Part of a small language model's weights: 9 layers, capped logits.
Each number is 500 + 40 x the weight over its row's rms, rounded and kept within 0 to 999. Layers, rows and columns count from 0. Numbers have three digits each. The size before them is the row's rms in percent of the matrix's.

# up: layer 2 MLP up, 768x256, rms 0.0658, rows 153-252, columns 64-127
# down: layer 2 MLP down (transposed), 768x256, rms 0.0414, rows 153-252, columns 64-127
up153 104:578537582523519522479545572548507567454452492503504533537509540467495460545423507521445418527483502456552547517599471504503398529469425562444546490448494468450538528491446468476527517521410510
down153 131:490512541473550536538552493471434458590519540512439443523456524503538469458511573490489570500475513518553482379535476503510408532476469569476436495501458608450471496519516515504461481521517502
up154 097:561553534469520534535510565520540566476499515482473510545494492536487473509419542516512428483484487491584508507541508501516453513509435591472484479453507506500475521459453486415519565540439506
down154 107:515437487535539520517486496471609495497560531504477442560547536478555529471505502556532529493531495524487510379518485519501548492473536493383469564554429428458476552465541545499494494489495472
up155 098:565543529462562540463497591517524592415450492473509506526523443470538487524421527495520441529489491471551523524533485510527485527496441615471487468423498485535523520474451463481555518527452531
down155 098:485525566558547531508533554450590426485498428514479536479497533435596506446546542466504538483529529477491498579508510574481500501443547528511534458513513534498518506510497461497455557564466447
up156 066:410502523480539443494515537504495525510513569528483513483491518504444567480451557505534422542480439451550471487492478508504467482471466554507512567412453493506477436509439476406486503515500562
down156 049:492554486449464573533510465533455513491554456517488497500512463436489468513523451550550533535539478540498492503437465542491499528577483508541461496508470449511486534533533515501497548561517505
up157 110:522523611504542536522483612533491551489468478489476486563493486506490478471432534490494361504467477473585564519626520477481476472489441542535498492435494487480484478426412494403506541509454505
down157 151:481493481435480494479448491417487455464510539517517595540605592494436439541493515513506484519419509511484530565467556605471611496481517503489581533496495529518566449533401481461440498491490498
up158 103:501511571503468497495478604543438553501495470476554456597525501502480498503460526474510457534468471462564607476620495481522444481515456508529466489443534493513520574432429472417508579552403497
down158 112:462499525488459545519482500471430442514507488473466566596556518541539421543498543416491465513419501478488553560505558549485559502531515507523514473513546552531516541532408492501489441487558478
up159 088:535541523518518542509517577488485579454439479499582514513474519531462488484445549463459424478473526420521561585599498505457480503452448559498498528442511499514442504434489435422498578500472499
down159 076:507541497455551527508469528488539492623564466548497444494566494430470541482505556545546510576546523508457557512490576548568425467477540503462473590477467528522459569452559455475509510575469539
up160 110:561504547473512552507506597531500570469459463494512514520530474476481499524452554513500406470493512463535527544554561473485482538483436584507494461437479493472475512426473464411473536490455523
down160 083:482500515521532505500505545465617515510507469461483434504537650490551485480491584467502499454480492514521529535474578515529511487517512560549588527513453542514485486493522485440471516469602481
up161 124:543520571477509506481472548541525540468427482484490515551536449526423462538471558481535396488447462483557509546560567471454487530493459518537487468448483488485497510412425493451501520545402507
down161 142:502495499353507544519544423591479490499469492465547499504502529469513500492483547554476486503483483519485495451445465511513499536500516442510577454498411565525507443565497517477487482495517496
up162 111:595585560457525523449485571488494525485436478495515534551503505476486483529458506475545430517473503457506551535585537478472442526495390565472500453466489516498536514469455460453493508505443513
down162 101:492549559503577580555582508483550477443501508502492498566496528514534408509573478447486505526484516498513534522477548530535475539495548537483467503503448498483474552494575524443501470491441517
up163 072:514443450447549461510502521563524504448482567489498422431508460550451591468508477491558558493532479471482409490493554450503460526466588480573466572486500496410456526522488500473538455513451534
down163 041:507465517528547532509514529565472431499539462447540427534458509541567497417524491558474496483443504525505501468464543546504474464501603507470501479481408442503510462569475470504484495469463628
up164 116:572532555459531530509464578545522585460454526475483502552511480495448496493447553482511424508473486479556538556530476454481490517462453600503470474434495474508502489450456466425537515548445534
down164 108:434482489503516532504493564473536416440515455511485545447515470386515479461486551477594491510506502538457465488474515610527549521476471480533542458495476552439450534500515485518532501483495486
up165 103:544572551442499540501482596521476565443437497476500555523504457477429483506473537481510434528443503469519584539555516484482464551513449570523447463438553577479487498424403406464488525531488534
down165 093:561551537493523527475534549497564463437482492481499564520481432545545501426530494422509498558490526501515600489450439609459517476503445524504508520475517524475518505476477448426543534463514472
up166 098:514516510505510516476513580476453567455408500471514487536514498505460491512442530469489455513455500494554515523577525456488470527529428552576470434453562507515497493475467468445532565513384493
down166 094:428491523465469535458479491392495535539533534508505486486492513434502468494485541483506499578541444487499526520442479515473483524527509510514477488512470587483447543474525498528477480584455464
up167 113:542558525489528527472498586549523557469431510486510537537483465476457484523448559457534443507464472488528520531578545443485484539502453514539468437440527505480491492446430484446494488525405505
down167 077:544507545452538532522470469501455492458435535469526544469536477504532514534470535473523440524422484506501467535440496516461519527512529419525482417516499458429522494549467462462473472513578491
up168 114:503597554482551467497509506543570533495497484488470518509528510521405512439470475493508436524518481540510574550532559496518353521513508529505473503481554556452476488475457528404488496512499505
down168 110:585512458565479557538502506532520550481445507478517494578545466428476511452480476422478508505538466556527469522476479471567547527519473483515490468452474579493480483500536509507570456511473498
up169 036:486492525480466493534476519518530543479421473363409510461454472582489479455443495516442465454465525558550508520554478448450475528509432568508535474432557517549518493415520508490503532441522436
down169 048:542482487504507499465461490528530504515535498547578500546516560363492574512497563520502543495574509436488510526483478551548511471419520466481461492495413528479500606462531526536478466561455426
up170 078:482522506508506436450518541471515634532497525524520539520519545471451559503419491536544440530501406504596545467493488508522425500537506529535448528363491584532472479511537434508500509534502540
down170 072:468531467499488563466461498536475537489447409465506555530504531439514504439573455403552519580456511475423521505450555501528482492463466465479491488544523469521555483548499480568538454526501437
up171 076:473484570529586508420464497525480494512457449519503473583520564568490485448481515441482447539453503478496526582554596429487478505493430524520527545468498497489492495503434488469537452532494502
down171 045:507505499468513506559450444524459486503554518515461458439548521434497468492480479542487567464545429520511540498474545494511498462545462514433501489461470509471509533467511495516523542450474532
up172 133:526495543493465513469469546546527566456469510484488506491556432495455463527450549492524386507463464517541528538548562467483518494501453533543481464467491475474498528445449498466455558536376508
down172 141:472467514404541556570504438553448488488507512503533451480526505450522553491478572555496448504510472540494507429466436494535510560459544480502598436486391589526532519535494580480463500510518501
up173 105:550541526458522517460489623553490595452463477480502515588531497477504509494433567485489431503481463485569524507541520468500451579512465543491486456424534500511527494467444432478529509537397504
down173 095:550534554493524556555455519500534440539557521525508537502442454443570408503487518547574453577535482439524486454481567516484508419424491460484487510533419460487544509524534553516493517558501474
up174 100:516516490495502555471547571539491582510434501482514541554528453530469435477423522469539428506433471537505569475567530472518463566502456553478482491474536493502509485508422491460460566548406486
down174 120:516479495512476464484501561487547543529494484540480457480480512520524447456542588520489458555534466484445540494459502532440458595490490539472496467538475522519501549530470473472447503571525508
up175 097:523506539515516544466478597536454535490460506458485495560473476513426535500450497486504381518476470463541495504595534472523480479531486487554453475446536461471488515408446495460530503565384528
down175 111:515475511479464491521461506464469462496437520445514507532539631522501400506514480439467449518426496530474545478492552538470589507491505507464599489478501512504533458586433467501454484431479492
up176 101:576477531501554487478516565514500572446495578497506555543472454477468487519418485543536453495509473463616518489492508480519498532470491558471516519406472576533501492501538519504516570544552533
down176 091:575426534456492476550470448579505489475477494486489521501511556446475545499536505565563437541432464552487496488468478481607481514543507491498459469499502518466460471468487537505481484487526502
up177 108:580557510442520505534464617539470539448440496468528570506515454504457463568430552493499431455461512486491501477591515455512483547530439530553471486428543515528526462470483452484507594543427506
down177 128:464487541546565463516545554464523459498518549521486548476506484534545476495418519458535521484424504500496531500474430530551534554522533397444482491501434546552527511523521529474483535566573502
up178 110:552525507519448473460525551518477566505428468502517538598474547519525482485443517464473475485557476470579566420546443540474462538496463491531502498405549504532576564474488507508556545546458500
down178 081:539576503489448478561393511484469510456511502517547575506545526422480564538513459482543468507526483461470495547460518586534488502466435417450482502523570474488503553497552467575509472535503469
up179 086:529509504503529480470567502510542604508480554489478573518492484504430456555398486528551469523484478468571501449497501493501467505579525508559476451398508509469484498509488489517526523563517543
down179 090:526508541541546508483468381479457513472548534481516549516561512492455444504518455538536505558454473426501488529524549538565486493443555518482532550489461507425485540504514470481453502498556548
up180 108:577571487479527538492543577577531564453455472462530556500480490509419499464500528439517444539462502489512514568582484442511492518489493561514507442470496562539505468435466468505493528531419495
down180 130:461544510483493533548490492487572503494494455451474520526470511513564503486570494448476457474497550528464521526522516525580497460500472485507579520554486503526495442471523505521522555504526455
up181 116:599596504445491487459492560541523553469473491461508523563514539515482445550466494485525449542468499472543489586582563479516399488548467523568408501441524501449489518472449441458474543531406519
down181 115:486512502518568482566528519553488509458534570466470513536435470508493569502451488485508498514404494553556494489462475482510519562521529598536499523498487483479554497526517486522518467481439515
up182 105:575526513449562553535469572560524565462445490470494540533507471489472473483461587486511449466463489486522475516549553468483487570484476539540481486440509491520508447463490442447514504515424499
down182 114:570484577454532504476528521542457412430513532483459508409441539451548496458496463507532536514587478458471480450528521492466518474392483495522475497503403489453492511500575511479471536534489479
up183 048:443490495496495508518502529524519492476453449426456447517497498540526515484491499473437506425452561544502530498495501478484521462502474458468562470574540494520510422539528535485528542420514376
down183 059:545499528456522501455501457498484486528547513575548503535519534442473548532549546564569520571538523438455489527516525541545502512461527484494437507520444523474474554487506488510444479562475472
up184 117:502514574462500514470464549531516556468450495474496517516533474513413458527455577478542417521469485496548507594550576467489476515477441540515473458456501459474489489447431533465501517524415502
down184 124:480493507390507550530537418560539473559486482477541461452475508463520523436497545579472453504544474540479471420449497489544474573493503449498550469509408599501478464514529503490495494531518480
up185 100:534550559469523514487533593535492577454426501468499539547506475461460503522458543491515458528448506462520520511564546469514489543531438563528473481407533495507484528467455437450486531542460507
down185 060:509561497431548497427562420575520489491531431489477488455500515478507493494558525463485533557444510508551496495512486515504418477558480576555485476517522537523464447466448449433479497526512504
up186 103:534557579436516519502478604524513563457418508467499534504531506481458466521403530483527442505448512491531525492544534511498451527503437582540486491446517489504502522436470488457497543513459497
down186 087:536492479514544435503551504485492505548523523492537504537501497539551494593531579527552519492510482481423572452494511472462461549472597480477412506612452508468497550514529446560530495481605449
up187 102:515511512452505474495495607518445564438422486489488487515529502522468503461421604485501417485462476470593515487546527486406481550483457563505491488414487526508488521468478477501484511504424500
down187 120:594451452537501484490601486500474466564542543505471471499460522483525479530465519479491504460560450482565514525541531514451555443486519486461505539487483510484476536454551510468468511618449526
up188 096:537568539467510515487534597563520568441404518460477524504504446514437513500428513470511436497467494483502519479556535464494488533515456527543466465431542509507451516421446460435511569511413481
down188 067:486496545551512451530500560580558517556537501412455509431548461535450515461487510472588538455443512537535495538479449517485484516544564472520503487452545481521498516513497505531534620480559500
up189 113:609528548471503546484458589522510528457466483519520506553518517464501440527463497468480404496454528460535554530554523506509480533472451590534504505448502488540510525474448422445488526509469517
down189 095:545398516405553534529511494384528505382543465512520541535506447480539403542514505490485468495495496485473551575495585554552486462459481532549542590504482488522432504532488483505506512500530450
up190 104:541537533432527517465515586562511626472465496489516511545484513491446541459425572484520423528486446468528539520552532406514511551497480540542512471433528525513527497469489463467539492525433513
down190 121:567493508540514567506535531468548479498459492495474532462537483524543458513495518536511545570570491475533521449504564517498495462484524418532468466489423502507504504484478550481538492506487503
up191 104:528517543495521554509469550548442545482440527456511498533494453459474494513449555498534428502437457473568508494543525501513458463504447507545472477442532540483480556418435488421476533566411514
down191 127:504466510437478532485502487500488456475448519465535516477515579555482410550508453457508483554442507493504472484475505533473519517455510589466557483490521531461511494561428516507440559492459464
up192 107:565512575488490489474470547511440544453485512484516472559506517490489485517479533446519455508471486448558574517604512512492434479523430511494472511433543550520470556412465500439505542537377515
down192 119:449508578487527491508505541492470488475460513458442560542559546532510414532491459422502465523352488535519564479479538541477540516503518540500550515483518545473489526554452459460489479460467498
up193 112:564576544494515517466489553528494543487443489460455489537489520505461537478453499493503378490438496485495541524556539491520472515497447596498472475443515593452524472465457439443473489471452511
down193 160:494556550506489547501543483486590508392454494499494530477526485513520484505530405472495499536458517566476491576432512459538611515492510450460577506504444432474486533559453574480512451417488496
up194 050:550511535490502508483477537501494551495494518547483530508546509453457504510514512521568463555524456458473523517541488511510469516489495498515450480442464515504493576464474481500427505545465600
down194 062:455501474524485516520502583522509446492432453386494471494464539536526489473484491420400493393442581527497482503487483453467497522488450499486568491529509474536540474540512540491526509410516420
up195 080:574537526480500452521491513494519512434465561479507528468473526498447506476508595464483526489474492519492512573522497456460536513452498467529449464512469521470475491446454499543585419490474498
down195 058:423470522518471509513482427500493547534511476529525476586423529488558527466561493602548501502525416551513490458535510454500467494477541493459568494550461454527509467482462522502483499531525471
up196 114:551539544502491498498447599532482572472464466494528502557526476493494492531448607473512394511496466486574538497518559471444490524477411512530435447421539494493447549483484447485532574514454508
down196 134:429457483469474506495498508472530470502459493478528456500483521444527433543514485478558446561545480489506527561449482592520461413521541559461481499513509549514530487535539491551521550571459515
up197 061:513494518427459446514493514451545526425510557516458540440475558472508482491455557467578497426503491493552459518462468461534504524468506481562474525478485505497454506462436516479493465507493547
down197 048:450531488500471529483395485463552520486514436552525475496626460542527406472532416523520483559495474475528477499484509462476589519542462501470538497481442449527549496499482447576477475471544529
up198 112:503513504522483509527494560507516594459464494498471531564550473503452442533419554514525372521504468498548545510557543479473527515505412589512503469441530524486483501454488523467467504532367522
down198 132:451442520497485487517447455467525489535494482536477414490556550432513581466505606562478495446537465528491537430440459479470555537491548495558535477518449600509512496519498527538379539477539465
up199 103:580568549444528520474462607570527559447431459497534515568525466476480478476447582504513401519445492477502533509554550467519489556509421522491497473435533488510481489412461461458485499515380515
down199 078:552469568491528503537525534520486411432545448485461454488475487500562508474524557431449507487499538528432487519493543496462532508412484575488507454521470501554521505469525461493469554494510432
up200 107:568539499474595503493501568529520567473466521498511519531459469488448553527452540492556448513455460475524516524563519465502492510471480509565484459418493503485514517436465456466540494573453515
down200 083:544456569463521456417499496480544491513460489444504553464495472474481538507470511429627474549488484564489513483528548429490485517507475515589461484460602494526512482483475419526565582461492452
up201 084:519515502453515468470492598534521601505462545495449551457514492525445475511367509481545454507442457498493503497530521463502501583529486526542480531381490529528467473486484456483517511499488555
down201 072:528512464488474371394559496544561558489483551515471509415504489485427529556469526485541474506474473517497525485521507526486477540532456511528513536494488493552517497501512478512483521528431503
up202 103:544527536477496454474515546473545571513472521510496481485455555479461581501405489519510552521505475519582473514504551442484423536530512465564562487398500531470550512467501501474519497556542510
down202 094:588464419510471519511482543541452533457548447487508587530529479507459487500499501439483506523392511495521515510458468510536531473486504549542511485460511480531499561546506512557516526495500468
up203 108:516518537507491490466498597526439540483455527496527505547496459452499481437411514490517424504475466463574513481584474497488476513524441557511487502452533550481494543388446509436485538545447515
down203 121:525510505440480518489498526444427468531419495482509501539501566529574397519494460427446472469445507493492528508539507582436538526515533518482587519487489535540543455569400478495475507432518469
up204 085:604534528391508491466477529552546518451471533421401466474446525550504502482475424515527485515470500505552505459552457520538430527494486506530432468474541559437548515506518472517512584499471521
down204 060:537507520458515516484522554521516491462518530433472439448410465518491498525458544520551457514439485542538511387556512492542506557516531553503487480456521468491453461502474509538503491494396499
up205 113:577536529468507477500526567490558605517485529481480546525401417484444492490417480521510459532508472511522502494523576456503463600592496493507502454386548526419493511487511432478467461540480533
down205 092:512487498545505521508544570460499504530515456512553515481479507499550523423463458444523545456487489505500461523474527470488555520449537558519554488480485467515519560500517481544497471529526514
up206 117:523589547487522537450516578526483573499467480475483488538480496470488523478440504459484408520467488485512556505520527488550432540504422559506481460447508558471516502458443457417473482489488507
down206 141:528527548508516552513580472491582508434439520493535522524528477519518420520561410452488471543485506517479501541453566468556625521530492445486575545505436453498501528515463511470525470438465475
up207 108:552514513478550509534484585522493612462463457487518490532507505492486491485435574469526430492482478482561514501555499457469507584492456564527480471435532496527528493480505431495560503560399504
down207 124:571464587463525522502570518532464432513545504533516496477472463380578466486498465514520488516599495440519454501509570511429550440412479501497482516513412512478515490476574511488514480549508493
up208 090:562516520461543534487528607541486603432478507467512503590503485486465485526435545497485401513469529474556495550550503490508435558525406531470458450444514476492487500461470496464548528535431501
down208 054:512464437513576470543487492429539417519543500521527415524539603520548544485538548476515536499483488457488501527490503547509532518520466478421396494561499426547552466465458507366460532483531431
up209 106:566526565432541558475528567504459563507475522442493497552489538501487472468419499520462447509453530446578517482565502514554471509513461568527473467426496529529526496422468473446504514537495499
down209 145:509549532482488548483542482442596489500484509509480505546477486483551431503489432503496471532505498533502487442461517481516562508512520423512514559499436441499424546520502571561509476453509488
up210 105:545501531491569497437458536537553594490413553496477506524457495458434454496365487497506506537479485471530558436498528421495542575519481545571494510378498574516507496490495497489524483526449533
down210 122:521483556490521442463514506475586474475435444476442501482495489471502497440524510497585484477467472543491531417561544501526516534554428474522461518466487455552490458458487478487538488533444561
up211 112:519529534510515498509502573549543551452454510473491517576528473517461495527453548480526362486453477498547560519587529460460510484515406611500532482453490471468514473452461491460491560502424489
down211 145:498477492469485503496483484452571509533507482504480519474542575527488504525493543482520506453473506520491472604453530493508554503501530508581532535483487530519530427496476446465492629491516501
up212 078:587498500492505521455479529424562529517485485502522559500508509521502426466475493503496533528480492470503529544518509536517505522513463552474456484448510527532476461534468510413441515478478555
down212 053:500456564534467508533501458463492477527494511549492508534484514473565463486560465537555589526473425474485539587488510595513520545499502484475477461543566546499500523545470558466456517529505540
up213 115:535559576457502530490505571543508547425443450491476532528489493502467477524469507450501418516444502505551566474541493492488469536519394612510510524449536595465526501467430474475505514486422489
down213 119:484471482527432494480550489550557547532462495504494452408554498524520432479493487498513507523494450589518524556413498502499551501496569473558567500481473510430481516535492502497533497487431516
up214 068:518443560464500466490510512517488570502468525497439555437535528513402495464414583505532477562488487482536585434525468505491516493514507579553523480434510558478485484534452464500490532515489532
down214 066:496536502520472508541446434469470526471538558546461480514491513496523438545455464580566560491447503455506479574542540525465530473510470446515530490466477509445507491485541515468517473503473489
up215 108:540560541418484518475509597494495600477449512491534524539481489495424534504437546517526454518462475473551519534558532439459493531478411528525502480411537483489469489432408480419509538541445517
down215 117:527446525438482478438458558456515480441458483512499555548553453450489445490529563425503498476439509482485544477529531568520479483561504482487466541524517476485487467459431476564518515546498489
up216 107:514506524471511532467520555529506541443476510493501525557533502525460487515441534503505388511455506467550526452568485466485480532537416576476495488451479464467491473472436471431456547508415501
down216 119:461443466495482460453495452501550515576512486498513479513532504491518530569495590503523506462495475519507548564489456518521441519535508507521545479495507489546514445512491501472500596493508492
up217 101:585537476434506517439509596522475601469470512467492529534481506518484495484409576507509447517482473486560505516550512420494486537517499556537484451432518506485539501492445420487519506526407531
down217 090:525466475486541538485515528516580482527474495487512575469508510456489474537490527493551498579532475480537505479538523507508425517473536453500492482487425527451526530520457465470526521514482490
up218 085:457559495496513497526473547505498504515512487497472503507490557578512505490485470483511499552407507491468534486517508598443476550512485614491457490474520538461521534556519474475433600477458482
down218 058:463503510482535458507508511477488517470526529477489507480510474548515538501488507541480505516486429523483498414432465514553541514500541468558536440525448504500505538534475529562527420446546463
up219 105:502470532541565482532464579517463531517471548481489486547477473465435510542457590492523468519481489473542555453559507460466458504493480510553462520453527551430463502431550537454533541535448523
down219 092:518475477473537524475446541546476482536472524477507547472436464482510458432485501501518505484482477517578532517575514487552501454550475454567484515465545444551519432408572488529546514543545499
up220 106:573551556455524546484491590514525552471457481491522529532507486488462545475446555501535433511453495464527486575544537479520482537487448565516501445434486473493469527440457445449478519547481533
down220 081:552485528481508526530507583431562494502505515481482474558514546467564511450526565468513523501471504478452503482525491509490504468530458493504489566532504499460456542475438459450476548485552455
up221 094:567528527411489489474500627533499620453477512474502516519490492499467538513450576486507448519476469472541542548533526453466510541479457562540488473415508524483528542464493434466543519550396527
down221 082:505454495574503504481539574517541486511514471490522520531497467463531445523455558500497544562507480483518534455537502483480516484469499458505418472532395496506543523535481534488584549502488461
up222 106:524573590487533521488535571514530573461433478480484495575502499494498430494442515462474414530473527476535563475562539500470444509506386592478509487442491518480560485498414471451494532485410515
down222 110:464480525495463515523529495489619505503510515490435441456542487521599379472504482507497530498503473546558552589468532534514530495472544555537543485517455554484500470565455522497513527451473517
up223 104:548558532487524488486474551513470565469466508485478477531494543507457481476469475502490475547527486487550514471488472532497477541468504573462502484431491587517523520516494445487498514532451506
down223 097:512465494547432442499511474488514518516559474506490448531460513438526572512473531553506519550536422510553514479486495515490569461511503459481443487546434469530498533544496528488520487489481520
up224 110:579591515423492494413481599526456613443457528504506555507471493485428541531394559481530442493509462536544540555534555450505548518492426525511484466448519524492495510419461428513548512494441513
down224 112:508527464501470481535539458484601505532512518532501513511487464504539470481529579425489544540574510488501480533513427520451425526544475525478474436477515501508504534525524429544502530592485525
up225 092:481472438500500501462618534515526513445499485549558494510521521444507493517490615563458459519549498475559369510577552479460459542461455530625550424499500409473458495518503518467548499501515511
down225 054:532441495399507595509498508524465451504533516515527510467553476514494493499518456473493547499484507487546436486473521529487436504520507507578503540429481504488520549530453480462532474446577497
up226 109:538520513497490498502516571506511568417419497499521522517501466525438448475445542475513462513482491479527561514598500474464485540477459533544502453444532476525475503434448442467486520544452528
down226 110:443443527492467441487431547511493448572468476509498460437565447459480437470558511455509417473502471525454565533441488541466529507500480493537436536539526558544544487539553450504438516606558463
up227 119:484504559437514497525479573529404559473411488504529542516551523487502445477484562479503470502499474483531524490549483451385475635449453534490504486449532540515559501478484515474449534508451508
down227 138:502507543493551610513628487518513517527543501499500478557424482523529536493495505431478540467549485520526455553577553474550517460534576502461460514498455557503476585462497539440523462611538538
up228 122:534541535543516445465533526516526512443482496538542424601486587506520474544501496459487470483545504455509540479597482544499428511511468522478577458473498536510533539403530497497522543536468525
down228 120:534544592515535482466563506461506511512512457529561517505549484536549495388498458486460497464511500453531458576529539502485461522496505447483559406443489530536509556487515530437481484514476533
up229 094:584525566515502511488524583549503560510455464494506570577470470489474485509431506537507371518495467475537602478579564494518492504514467580529485487448544530478526496505493475458467530563405520
down229 095:460470588525484546514541469477560467561526502497478493539475521490569488485484483540532427570429502525513515442488493529550492494564495590527504542520425536466457489438467421496469477455509528
up230 106:597527541438501585540540543555527533455468503463483525546493521487484494546443542473464441465439500481526513516577512490540483511501415583433513467485459511489510491470412501410504531480428511
down230 133:536468511487531579505514443463609475481515512499485463508548483477594555464482496510501545477466471531506526535492507561568567490495467479484520529524476461466504478489483646426512497445498475
up231 102:545540524467501517499513595539516561455485479472491511594490505506457462508449556516494402486464512478518548559566554503479496516497413564483473424453513495496492485463455445423510536518410510
down231 081:547472409452494472476463472527530461513502494494491447507526592516470471558521548509519423492467493462506471522520548528481524419459504468478510513528447547490544434453484516495496531447459471
up232 104:566516558422468510541526570566488549445444517473487485511498471506481549486462586463500412496476462470564530545558499513489466515451493565477479514463516495514487474451437453409571525511479505
down232 157:474507485469491514495490516389445504479512534503532615485552577445405505530508535503550479587513474463465527499529610620484600513514520509499512563474469528461447562492476443525482524533468528
up233 102:521505528441470496479461559540456607457438537507451516520555467477459555534462545482511445504465474528552554511597486474508463527491457557528492481426485495502514472470484470466456501489392510
down233 093:440514543521515450519484471462544498506514519508520508503511451514536490557528473511492527553491467496513517571525452502497468526469485469510501438526466483477482488518461391534448504532513459
up234 105:565536570494535535494525596589487545486441513492509549543509502505472445492398530513501390512485496455553542537592539487517472526484398589521478449426497458471500476463434472412493544564430505
down234 096:452525533446589538534565519498544459430475545479427542497508459464530503446488573493539530511451498537528470438491486469519483548494516557481444618499424547404451477479494507517495513476558479
up235 105:536560536467464476482524584568458555452474501489514552538516476499441530540449521473507450506518506478545607551542502500499494517450451586478517505457514450479506493416439465492553550526454517
down235 125:516544547507539471449530543447504485516516501520513600473570377454552470442508529472570514484498472482494525506527477521482510522480500535533458562502502513432388531529445450515498575517544519
up236 102:534550570493509495465518567548487550458481511483513511589490463494493502530442513499499392543474479478600559465577471451530430513515411558516483558423540501491493535464452474473509593538465537
down236 101:474545508445471487488432445552475470481513539487458524451546487509495426487520512489509491556437509552519562574472540534467507453520533435561525470492537583458525497524441486459486493471488481
up237 108:542516498482468526496509600512492601494474506486501503510510419514482511522363558486498345499463479505572544536567511438472528507559427560504498532457518491486513483442456523441543520518447511
down237 116:463386477465456492452444481514445483457486503506464443485549490508524524527479470508494441473466471542512475455435457522442554496503558495539576483494513527580551470568438517532458498445505468
up238 105:538542542466532522453490570534493550484450506471516557548497470509415460506430551493539407538453465475569530503593573449548489544506445605478481469416489490502540459508416438494484541500438504
down238 090:458552449486532484482542506599507468470548527497480569443494429453483434502525536455513540560455467479486484489521505475434483516474492556567541493485502541446504475542482438551559546619512538
up239 125:549549588545487473501533578542522540494498545502451449509534507607427437497419472508519458488472471478493572458503586479539519508456488622532467518472522561526478481512525450495450549521503518
down239 123:539519598426441455568527570528544511485530531495450455494408471489494458495483472566460589500481513505484446460494530475514476530537506486555471424460509469537484479505481480549464525454534532
up240 122:516552541432488477501499600524461598456416480508536525474493483495461546543412551486499439494500486479584473523520508436372485560455473518497465490444499487494547513496497487493547484513495520
down240 167:524553487503474550454550504453545548482496486541517491498471562564481479574515504427482524527577492475523435504550530465486502476527533494498494468509518536457503546484555497470529504530484529
up241 097:596565492398509528485455592535474550445441524470520572533518459505473513484440614509538425501482489496491510502530486452512460543492467511533449473410533523507495490447444451464508536516443520
down241 086:483532526466576447455564490488532452506513517495471580467555463550534481509457581404486498470438526505491542476468435467486456569488508419517497494519436501510540481510531468471518567501524491
up242 076:517489515545553493476481500478462515546460475545530541567521527497533426461485438483467433500492479447543582536537489505463464543475414537487520537478491500491553456467524484463478484522578511
down242 047:614523517465590483450456484492473482535541497522468547479522484525493446485544456513559469567506432553516503513464521499492479548541566509501495431417514497478503507497525483486481561427485496
up243 101:547529563457517501483563567523500551481472445478474518585498512479474543499443563491506439542469460517644552502569559438526522504492405530518490455411525526491470500429412460459511541516456513
down243 105:509432507497462488402525510551495520481507529473424518467493483500505431548485541462548501538509488479530483505504452534506508467548577524545530477454477488464463505471415382578529542542523526
up244 115:443518476524443477523525575509502614495469493508437578508550442512421470516422532498511394506490472493581567440526482507442472538511446572555464545455533504501487539489484505532543500556434521
down244 084:465444540452451467462536539505507533451519458524500615469546500481492575486453551539569500553470529460520465518462478565478503497503515529500480484574527525523475418494416414484566461521474454
up245 101:552496558424481496477507601527460546458450512475517520575502512499444473466429590514501429517428474473609578518574552454496468544520502594480504467472539511524497455431410443460520528519411507
down245 127:509507464463543531520492462533512526593495526560497561448527467503506478539516500532553505531511429470529446505458547543541449414478541387548521472505458570533493524476444526495456453560481521
up246 108:522527450470478489499453545485434550425473526473560556585479512481446505521426476465500439487472473440590470468497519536526483501525493594484419524457502456531495552458557417521554465481516505
down246 088:443528516461490476462495431555589539489468462555497501527578476503527487470511480503540525475551523521506435427438493504493525529549635489549498389496486476456540505484430462553443484545497498
up247 120:577545582474521486446527556537483565471486499488479501556518520520447517501452532503463437499472479473564527511552505465547439498489447576506479504444540522533518463467464471441513508496494504
down247 127:429533516504517538500497522468555497411483484493482571476554472501497449483517486461530508533454497558504502575472542508526616541556512452515524537507486481463432556530448501502507463436488524
up248 110:545571538435551534470504556531499536384453489463495522519534516546473450567503530487485438519463518468514533558548500490444452522501410592518463485467510536515497457502411424454463563483433488
down248 110:459543582523491455522451493454578477485516524512473492452504497514527475490529531498470539432482503509534519494511503561478392545447497490464455546518459485483434529508502553472513488508480488
up249 103:553504522474517497471503597544480573495458504481492556536527495509421515524454484527524457510429482510583470538540523467493474556531474535514439517437468476507488479479438475466492558514425531
down249 113:499435496458503452454480538456517509498459496510495496514507509465525508489537633520450452434489517508467517481452518525500447565487478507534575528518450519504508528456562506451472422470542511
up250 096:536527518476497541535471602546512609460478453449516485513520476460451503520429553431520432514436501472554521527526498462532454538542486552499476476430549530485528506501485496453444530503452493
down250 084:481433522530545510443535497449501474564515521609517475467472524475474446460536531511537511518526475456471471554495535499484493499464531447474463466517439494391471480517483512535484447562465515
up251 068:469493512459562507509500520534478478457456482476488449473529473475522498516495562454510431491484498498533438614518522508459446505481476573542520553490501517508503511441544523519517507557515490
down251 034:444504562484526517560530471484495473495566489515445453492520549498552474530450529476464536500495481487526481463452575517527567488519599500479468526480541506468444507436477529583460601507474512
up252 101:458478538445565492481619496558548479463513518499488466470492505512479512458465567468510504536482506479488453550508498440539462607497501529518516380485494431499425450518440494486506567519531504
down252 086:497536530505454478530521499518519449464518531516508509530529485569470461519532503575505460462537491474506474505545458524503463505396454574529520524426506505481478507536490515470470547471494511